Part of a small language model's weights.
Training: a variant of Muon for these matrices, 14336 steps.
Each number is 500 + 25 x the weight over the matrix's rms, rounded and kept within 0 to 999. Layers, rows and columns count from 0. Numbers have three digits each.

# layer 5 MLP down (transposed), 640x160, rms 0.149, rows 534-639, columns 40-79
518508498542537515446547472534528499543546504523457461529505463459461532507486509479546427521512478544527531532496511537
514482461521527481465480492469495491470470527459475545498517511496471509505502464489461482468471474491475518470554506536
510515500491493517469481477493488509460509494518471509512549471470524499489475555483536529496523536540485547484492490519
534497458519547508484511459531463499509462495515483508487478498523511508492532524476505534480541516500523488475505491513
492468509544504478453558508500543496483476512527469499509491485537507451519456473461494470526509502507530453480512557531
470491478494533518500541479518519473478493470499498521488485484486518504511464515485515507465517528522523526570531483461
491481528501512486542484474481516480466458477548498516516539487524509491565505486519513514503519486500462455484513498474
507517513488516501539462458486490526510519476509539533513520518473496470495522529486453534497470457491485504480474460509
478512482476566481508502439437485525530486533538527478520547514524504553510505511518516474504451493520537484498474515527
497506523500524475432488487486521493499510458487520507526481526502469479488476527459479502519526493512526567507481512516
518506532489595531524509518515485457509488504530522508478470492497464480463522507508543519519487531501475457523450492518
502517510499537510505489520504487516447450509547515519475465470507535501504491512455475533518485502525477494505489480472
526480478514481503540537478495479486479464505536504484536520518468558536513505482516503513475484508523490536487488505470
453539517489483499485479530535543518516475502472504515468492451486525508453496524535537495452506546525547480515561476523
542520463526517480471533483507508488535480497547480472502455517512461496529481505521496514541497511523494479499484493524
442515480501438492485487507508526500501524530490542475515452519510525496502528534525485488489498501481491513505512505476
495483478521505473475489529484473494512547513474517571538474530526532496478493489530498456503519514454490524519506512496
532488543509488501476485479462492517522512468488532455491540501508475480496435478512451530483473509497500510486499519497
518485457503517483479507493493531477500486550525525510499493499496532490506506540530519482538515504508511487464485544502
487491518481526527475520474534454463480489503532488504513483492508512487527502538542493495484559533489550499490539540487
532459527539554464479537530517483488536501502473489518506556529516528524484515456508512530502524521544524542519508507510
530476549492484482532550503489469461523510467518473529493501507521477473477522532483518515545523489548567511519519519517
482503516529474511477475497546539510459499496486505486494489468486500475489527515494443487481505513503516460504523479485
493496541507498456487555505474542467508475513509512526489506539480508514538519532484498479478468503506538515509499502480
467458533493461460521489486513510478511509518493525493491525546515508483516514503498517477497531447469463513497498495509
459509471442561536467501523501506552494505494517525496532502488479506487467509466486503517530464485580462531459502483553
488498503448463510512529491521488527487493532546546528543507473532487462528486497458486488468554514517495464506514513525
489511523451466524456495507459507500522522460504523474489518514467483527508520515512482477488499503500460466513520480514
519506490510512494486470513502478474510527543480485471509470512483502513519467535489491507521548497496497545484516518528
448543512465500549503510506526481507507467504519521496502503504508496529465506481462503511494533504489469500517411460529
486485549474515500513549493482510447509488524527526526529458510472487499519524512501514489491498491526463473491539535488
519486528494522521462520475514518486519500455439535521520527486509511523537520474485545518554505524510495479478474485501
487493518446543448522510474497443462479505480471485479473506515499554474488495476540558489475479518508524444455500484516
455531473489497470503513466474530517484506537476500496525499518518497516492493532492496499466488534515499511513489474510
502497513462474506497528528572487489499506535493451474543489503537508498517465475486496503510511548522458516495515544481
484500538482488522516495508492480508476495494466485521487490515511519470483496505507457539500511479526486525470491496482
505525500521483485518513471532486524554468515507465528483518519530527528503511518485472513493453499513490490543498499532
540440516461504506553508488437497535538510505465495497490486523524514488484500500563571492489524528484498505502548522480
486527484485525517514508492492478502504510486494516489479463499489491451552524486500517513531504505489495475520530492505
489502490485515463491485472507494510510498512495444467509490501485504514458493504476450462490525473475470482523512502511
477495526501516521516506459507527477507478465508522451445434488441491505486509544481487470479526449478511489532545506495
511505492507461491511529486499526483538452535490493479513509465504502499457499499474475509543549514524504503514493514484
473498508480499451507506510523458474463526485521466524490462509495518484477511507488511516507515497495459506479494473520
527491460479519505482523461502494479517520482517533500486492518489478457489552502527525456501503489501467497511501517488
506489474525510474502518513522510512494525524500507516523529480506525507477479496538522505520484518510499526520490505543
493494548478465493472471517503499519520505457429496498534469449504535511554495449570457493535521459490484474503464516507
540510474523500476508532463523506467519493505530522536463502471484464502455506514477488481472499473514462530436530534453
517494540530497476501487509494477513511526544530500564531504507491548530497513528536451498478508546503500490489532493529
518515516534502515481514531511466483502496519527471527508442497492491520500449517538542501534505510515520472469476505484
514524501491505478470524477517479512445518478513503547533502515498492478513481496506501478513492500477547524498494500485
501529491532468512531502521485445489505469474435502533510508524435489507477522495544476485463544480476444528536480501529
487478483543496539524518561462509488497472445525516534482498461495498542498462503528529509486527479510499433462516500510
514519472511473509480505535494516451495488508523497460515484520498523482493483539486515506491468483470520453475471474507
550531478509485504521463495508499485511446472522492505509531516523538510480478503488504533526540452520494490508496484516
482516500500519502529509458507493473508531505496494534496525480478479491503520495482488508558497489495492511516527496484
508474505534486523509508504489506504498492509461484487488478479480502517498483500519532512509461521495515491505460513487
513521484474514497524482525494485479479498468518498497483518514485465494514474524511502458500518501488522527500496464484
499545507502523528476457479443442490496557534512490516484503486501489513502484487531558542507505509491548500486557480513
504478498526529483466471471520516496510476479490485517465478517530461490526507514495497517509495528473548482508462494490
509502502495511489478546517488492511419512486548522496520516536495495476517528499488484489492523524476488463525515512492
464468512521538534485519533525462524511487519476500495480512501496482470486509448502513485499533485485521484473507511460
464487492507501533512501488528507475494471477453525529529509496507481544508503518510493503531504533475502492523518545524
497527482466551517516510498486514519509539495524472484507492515527514497517520537508491490496490521506521460520540502531
489490475521517542565492475502520488459501545470541497502470496488512529491507506478534489471471457514486518510501519473
486545503484477422520469529483483514473474500505493526482530485473526512457489460491494454465505493534470472482523507493
508505489503496533484522491480523513556497496501451453502530469479507484490475516472484508514502496488465451531497460490
477530495430484482442487483524486505515498520516545459454512522489519519525524456474504482525481456468476506519506521496
516506521456469491502513524510482538444510553510473494498477484489516539527482489473477495483447481477520524454458491484
463483501450515484522503501503515490528493527531506497493502478526476490514471474485482509513477517471500534521516485494
513483473496517500491490511498529535476535495513521528462508522511483483476493564532494532498486490494524537536459553505
506568493456473523460514508538506503472546521490524497494507465479470503475466486502518503467485482510524481495503541527
502529470507462527529481547457519486448546503486492505479512515531498441529491473494523462478502507538460510493479480487
473496491561468465464520513540486486471493489506522468539490511513491516563494540504440546492530486515523482501501472532
536484492476500494536509502501527486511502526547508506485488503497540495540509483481504497539469472527512495529483497533
512521523537488496466505503484474476516503526529493511542516473519525535488483535481505481506532533477506538507529445524
530463525487478476470468542501458493487454504487480483504500460477486502490473517507550475541526469445505497459534489487
509544513506571503490487491541521526535521523539487502482476521530468485519501514539502510510500457499532503493518542481
480505473476487510516515460472494517487519501503530509525482475498474475522510551457522508464511484515474514470529481456
535480494516492449526457492410478499478497491452496510551429491544523500490525490514532462496516483475495500538494537502
490489506527500440505471490506498530501545530529492490446482535447509492483505489519513479477458468520511475542490492476
530464492522490546518451494491524476559489491450521481513542490493504510472467554538514481516478490493499486527458458484
514483516457495524467488472493482498505528493508512507514539517522500500530510482518440525475524474522442480485503511507
482484509504508503499532531564498450495457561497527539471503541504499497466494483520517510497549469503514469482530490504
495538469543471488448475542491518472521503513574476472552508503499468493523483536512477536531546514497500509542493494539
526500513515498502494491512467518484479517534472501472516488473491525490525476519508507510485523507514546468487483490502
467467480485487527450493478514478545519455493530509499489521488505473490528533507484494491474542478461548528493474469517
500501494455512505475504525490522519492451549512457535493476523486518496479546489471445493536538500492516471496510510518
498504494456468522447507534542514490487520461516487482503471478464522495525475495488484545515493529518516505518481514484
489524540537550465484486521480482473487495508515497491515500467491539473494529480492520496548526475524518494558481474499
504526458458484524471507528493506515499494491503482486545484525488489476484499505493535474512504489483511501502487524482
554481509495504512467501479478485511510498507493467531509513467537444562511500501529497527477526538485525527489519517453
495498462506504497486519469546477469477440516521487546532457496520522495486480508510475458500533495507495518493508500492
537485491527455524511442545466491536522507493482532531476529491491486500522493478469449483480545506497526478538439452575
489478521507512484498442531506499478548461479525506543534531543499496501510533488517500508508497529519537547501505502487
524510482515536488458486516529542495502516491508491498508502498516519499493480463526495517515508490493468481494500527522
509506511483541515487535499551507501514514559530524570475526473454529490504494535482517442487501478496529511522523525487
545491469493485472485530511526526505507488485492446570471550475515490510461503460502501492501471515500514495457552500520
494538521490553487463489492529528501503496495504509469482464521504497476468508599438464542518472490515470521525561501531
557469526482508495508523535509496530487484500500493475561502452483507481502527505521548501522477507528522486520515492497
490493501453528529530497527502491556449499509501480473470525469497512496490523474471506538493537541484542519470521526435
493484514498486514496508491513494514541473490582496489508499514525482497488514529505502515496497483430484526433489444535
491506513469458537491547492494541503539489488497512500500547495483471538555554514472434490503485482456513474514504533522
519552487475504529483530476484533479489514473465499512516489503476485509487480534512474512485502500501506475490486503531
473524524490513551531486491481489473537476514497523494447490544505498470469492486472457492516498528491514490405506501542
509474498494505504483509471479493476547467496512520509530525489474548518499497537480525483484534455531497486438511510531
553491488463467488432487481481534502482457465481504480512484492512538490488465489524543500507495522522492545531513507524
# layer 5 MLP up, 640x160, rms 0.15, rows 535-639, columns 40-79
499491454503501496496491525488524465445460526505501542524472539503492484487533480443494491476518507477476538536539555499
488511521519510454482497458506541538493509486499518494451510500468498516508514533502511492525546545482506500508491528522
543502456517507523482519499507478489517515508534499484473472515533493501492505471508548494469507500547521489459498485510
491519513460524488496533516495493466528469472516484454506525473500485544468458509546502519553499471505518496511477517519
493517483513530494482516472526492535496482499511509530514506503494500511515508522497523480463520494488478467510519539500
531507491480525497511482445460550498492472516462484471488504525483505495522503418543539492491477529480487506514468535521
504515432487488483499491510480517488509559538502578491451518475515513513511477521513521543492499530454505499525513511577
549485477520479490505489527510448536505451494509488476484515404516467498505519489480538495459482518479499489528516471507
467522517451532485529538518527537559523521480487513503490536473490491532480480489537468516502522525456510510528496467501
529483518497539505449473497507489513508494526450515519509522469464470530560480495520453506490545518517422530522452535499
531511513526445521494499488520483490508524490496463492472508516491481465522474530509527501488514485505466500556468526506
486501520547458513485559483510465536450508510498471473496538479474486485459533496483540478463462569477511495505527475535
484501507506529488532471528526504536440550533505539501490542454542447479477500518519506514470501556503490485485551499522
506518543434522494500508438480496513503493552470454474491523521490533482533496487546474486474447506504501487505525459533
468490535514467450507519499487541516523518527532497482481512511547453509489500534533482494499476530437512533508533496485
515485518522495502539494541503510514525498469549490486478479538476532476469515513485464492508464503521458461506492517489
526441535496499450506518482528497557498477461492476490499472530495462486514487461530495506487502520494505487479494508495
447475490514507471465499501503486493480521533501475447500471514530499472510512495515532491509490496527562508446497546539
486474496456487529530483499521473457543497515440531533517507486492524565495508515519489491517489545526503502496515474544
441493485501494498480544528479492507488510464453501492492467506443485516527445481515509496530490510448480506500471490510
509515529476511546461468536532531504473510499464529467545519498510540498514510484522488493516514467538493539483492494469
493489499464470510518515518520476454518507496530466519494504489504490469509477461517527487552460519545540508508523497481
494490479481484491495485518461495518503535519515499543492497467486512467519517475515495471524508495495484520546498477523
489479523504453509483498491516500483504508482528503486496507496452459515513453495524479545519490482479513479507462515498
475492532482489494522490472553497486528481493487486487482486515480446486494480520504494471503494516535546503520554502521
467534517529494522512507474455542456495482502482492451473498498483486519493530515526484485472501538479513516501502514471
501493505479473505477465447486529464511490500499517526501500500507525515538538491489503514535484533565500479517518520539
468452489560484491463505514493481499535497478555502481499530509519485486513501444474547474522531502498537488501493493488
469470485536482493511491539491474500527498503524475498525484520525501461498453459509505473477452527481554507489496483517
538463501493487474527488521520471530480488487432494502473494528514510545497520512464454444500495453502486519543498485511
531509494469517491485467486528497526509505533505498469510495523514502504490506474492472491466443521485520503440493495481
533467505525503500492538517515530490454507495526495543512523481526483501503493532499504523501482484463524486474469526534
499489490508504494531485481487512491469467485495477504491521519497497500519554508502490469540459496475527498514505476462
487515482478496470521509510515439512507522501473513539500500484514492505541478440525545485475533503487471498541473493509
554505499527512495472469476524500505534487491489510479484557494507518521472511529473550489469488490458530513528478475485
524536490510559511495540481557481513550513497455519497513491511477485485530485445513506462502505565487508475503497440508
500541464521517499482494492521505496477481529486514505493498524466511515482473440485527441490476500490502497507517502512
530527522436524479481516503537546534496496468561455543474484497507523480501478488509509481487491486504508496490474491460
509496503514476501487508528462530505503496510477544553517532509505434472475551475522484516506525509497511475471486498494
480468451472530531515480527508569522547494487546561510464515447532472551497487508472517514524479491493493471547466470546
474460542511560529537471520544484509489473506552485473472487502509507508504516458549508489498498515501499475461546542507
507481477495511498465511508513516491482468540501494509530502494504542470487559493516510488533488521512537486483488487473
485495507522503505499520501494517521515522500469516465536509473516463521543511463480536485487515494485515513480480450497
489507486482493471442537532496516507477495553502464455560498497531493509464510485515480492526457525470495507495518498503
517501499460490505480433487470456489518465507524548492499489475503506489476526481509485529482498523475521501506503487516
546501502468484474526476562451488550532497499502553529498499469507511459465466493455486448503465472519509473505469541519
478472550467504512497519496461529490475496543473529490541486543528467512504500515488478534508448489502501504515487529539
477503530499494518453504506578511461497514488531491535525524517511457547488496487516553480482513501470492503477470475495
527488530543461481500474504518504533561512525526511479524531463511477543498540490525500488434502508475481454494491505478
490497478475519474454515501501451483496451500513519465479477501510534516446501556491482469495477524496537486484545520490
490470510471542526522515453516517481504486461504493472476515466526507491538491518474513456564508498555497519480532498468
526543538496497463510481451491472487464485498474480558514522496530497513485487486525536501484470514489522473495479470529
531503548504440501500489488544451486527501500469533537490498460546445503500482502509448481478537504480536488466488504492
507515499511511518492493508486512526507513501502534421491486529508514514520487512541533477453505518513511453467501491506
498482464487484511456508560501529500494535505488507494482467503519517488507493487482464512511471486531449517476513476485
520500506503541505516495541528484537486544447492538474487496535508500494498515488511514497536483528526492486512509500451
452522453513495471500477514526453508503478509521454482474469488545530520497507518503483498534453478490481489520528519498
533488517470425519478482551450494497483513475460489487477518556525503466482487479502517522557477488520470506518470473498
497514483496491496511501499468508548506516559493453494503512507497450512484550502473491551490496512516501488478506472454
498519527510496490467477531505517556486507505457523488511510514508536529559562489462511499469488510487545474521505535499
469480499525463505521523473513460542545485493533448502491504508505518439515496477517517520529488520514529518536505501465
465506535513503479529488522507493476528484527529506547455526476524515472507550470492423456499516488496477483480522467479
520515457458502469454506491480491493471515511555466480478481508496529515475503496501463460474527506505489471503499519521
505504484542542487478443492456527522494508503499482511496516483494513442529490462485510472533488448519517465505450516521
479484474454499473489477503491508460517521495537498492481493522510494490511526509501530483466527481476507476508499495492
524494483497487484544508495497537516531489464525526506544526500478506478469484505474447512485509536498510481488455488478
498513514489547496537525550520502456467479469465536518502513539520496532521489553515489570503494518493519524518499525475
530471492521502452507491528505509507507522521526471487513515545456540492521517520502524496501484537472549463455487518511
529521475527550483481470487497532505496503437459506510492503472489491465482544549519474481552519547485513530493505542474
496488429473545504503549523540490503499490499483475486506538536471487481501529534505490505491487499490463480458496543463
538510544495556506476522425515513433530512495457502521516530460470488483548539475527458491477504489499489501519524474509
543441504541539513513502546527510513491459474496498542490506483580473485500466480540500509544504508547493467506488510534
461481486502509467491494552495511483491501500537491516524481521517510514509520421480499480502471477450492497474506502530
511509540542532485457514486480521502510501533511532501531511483472501499501545473501467496501526512560496542529458481518
525468540458509477469501522503491460548505504501469590493534508574534469474493522486504513509544497483486496467503481495
487473482496437498499544520496505491497525523477469547436511475535472525494493470480512497548536509482482522471489514515
500511463514485498456535564477479517506469487488490522510569499504498451482537519499491500452505477453528512534486484514
511462518520520485534483474429516512505481488471455481516508494527512493497509472510505479508454507468515478516500520488
523465479517518509535495490530556497476547547514542466467476519457489538492485503516513521472507499512475492485470441539
486491545482536510478506539502537520498454467518530489490521480492477468504531464484510513491506525469495505480495490516
474485500488527492537462517479528511484505517482496482519466478519488516486493486506492486514506500504526497510530482493
543479501507513497478471486477499529512560521480483465545523501493479473526495501495523521513498482501475515502501495493
505533490493481495504429496494568525540529487501438479534507508523503477483501506535505471527496530512503489496472458529
489514485496529486517539490512496507455536511475569468500503518495469509436483484533488504490491505503488479477489500530
560480526492525491471469512521536481498503509472557525509492489494537490494516499501499504435502465508520450464495466454
460483476479503518474465523520530506521450548531506474508520525490515530485521498468472490554531540491554511527513529487
502495508504492497493494501495495505504485470532461481465507481554439520506522508497508532531482498508502512566505480491
479479492501499502528514507526525508482503457492516528489467539512478473506472477505537522496464547437506483487504520516
474503532488518508545538484478497464474456538409473514447517492516480457498496503482485503522525498518476492493499485467
523518534500523466541472508469502479532501490530548437488501496464503471544498477515507469509510499484511494541470495465
493479482446506492454494551499459539474527483516510489477505531514469507519507540531497504511517477500521477511469537471
476480560457507478493522503526523518503474494505507458495492488504494524465490471501526505530468473489494478516478517493
504487501476491490517480515495506523488522529533477508461529493516493486522476525529514516521530519497495485491480441523
497507466468543484545478520511500482488579486523506503480517470501504490484505498523498532496480520510504488474481489500
506520481502502495490493489489495496516497503512493509482518454478537441509487508506496491535489496511460475479528484514
519448501531511526509493528455499497515500526516536496505494497481457490452499482461486480507494499534466462478491493478
505496502470470482493496465512528446529494545496542520505521511505546504482475524475441482526562523507499518532531480476
505521517533492503518541516506524525521483533477520485483491479522483498471501485499503478520469485501517524496497501516
493475523500522489472484504484496456514527519502513532471495477543517476506510509514483499466478526551486467451477525548
503473477514457477455526505513464491505501491490427526462490481500526472518486458457497524553412523501489509522520528493
504534478457508511503543499507503489513463519441524499502496472539535509471536519484485491489446504483511514498525497530
455473479517478502570483519467484491509486487479522509503474533525484485497497499468487522488494534518496489527530492546
465489541464486485506476476499467509463503519504505486461561492515508498489492476525516520501473549479497508492465473527
511484480527489454500566509482505495507540484502491463500492512488458483486517491497510477502457491495524486504482473510
504449516470516500530541485536508534520475486502503516526489512494500540461498505529522480507507511512508518530504556509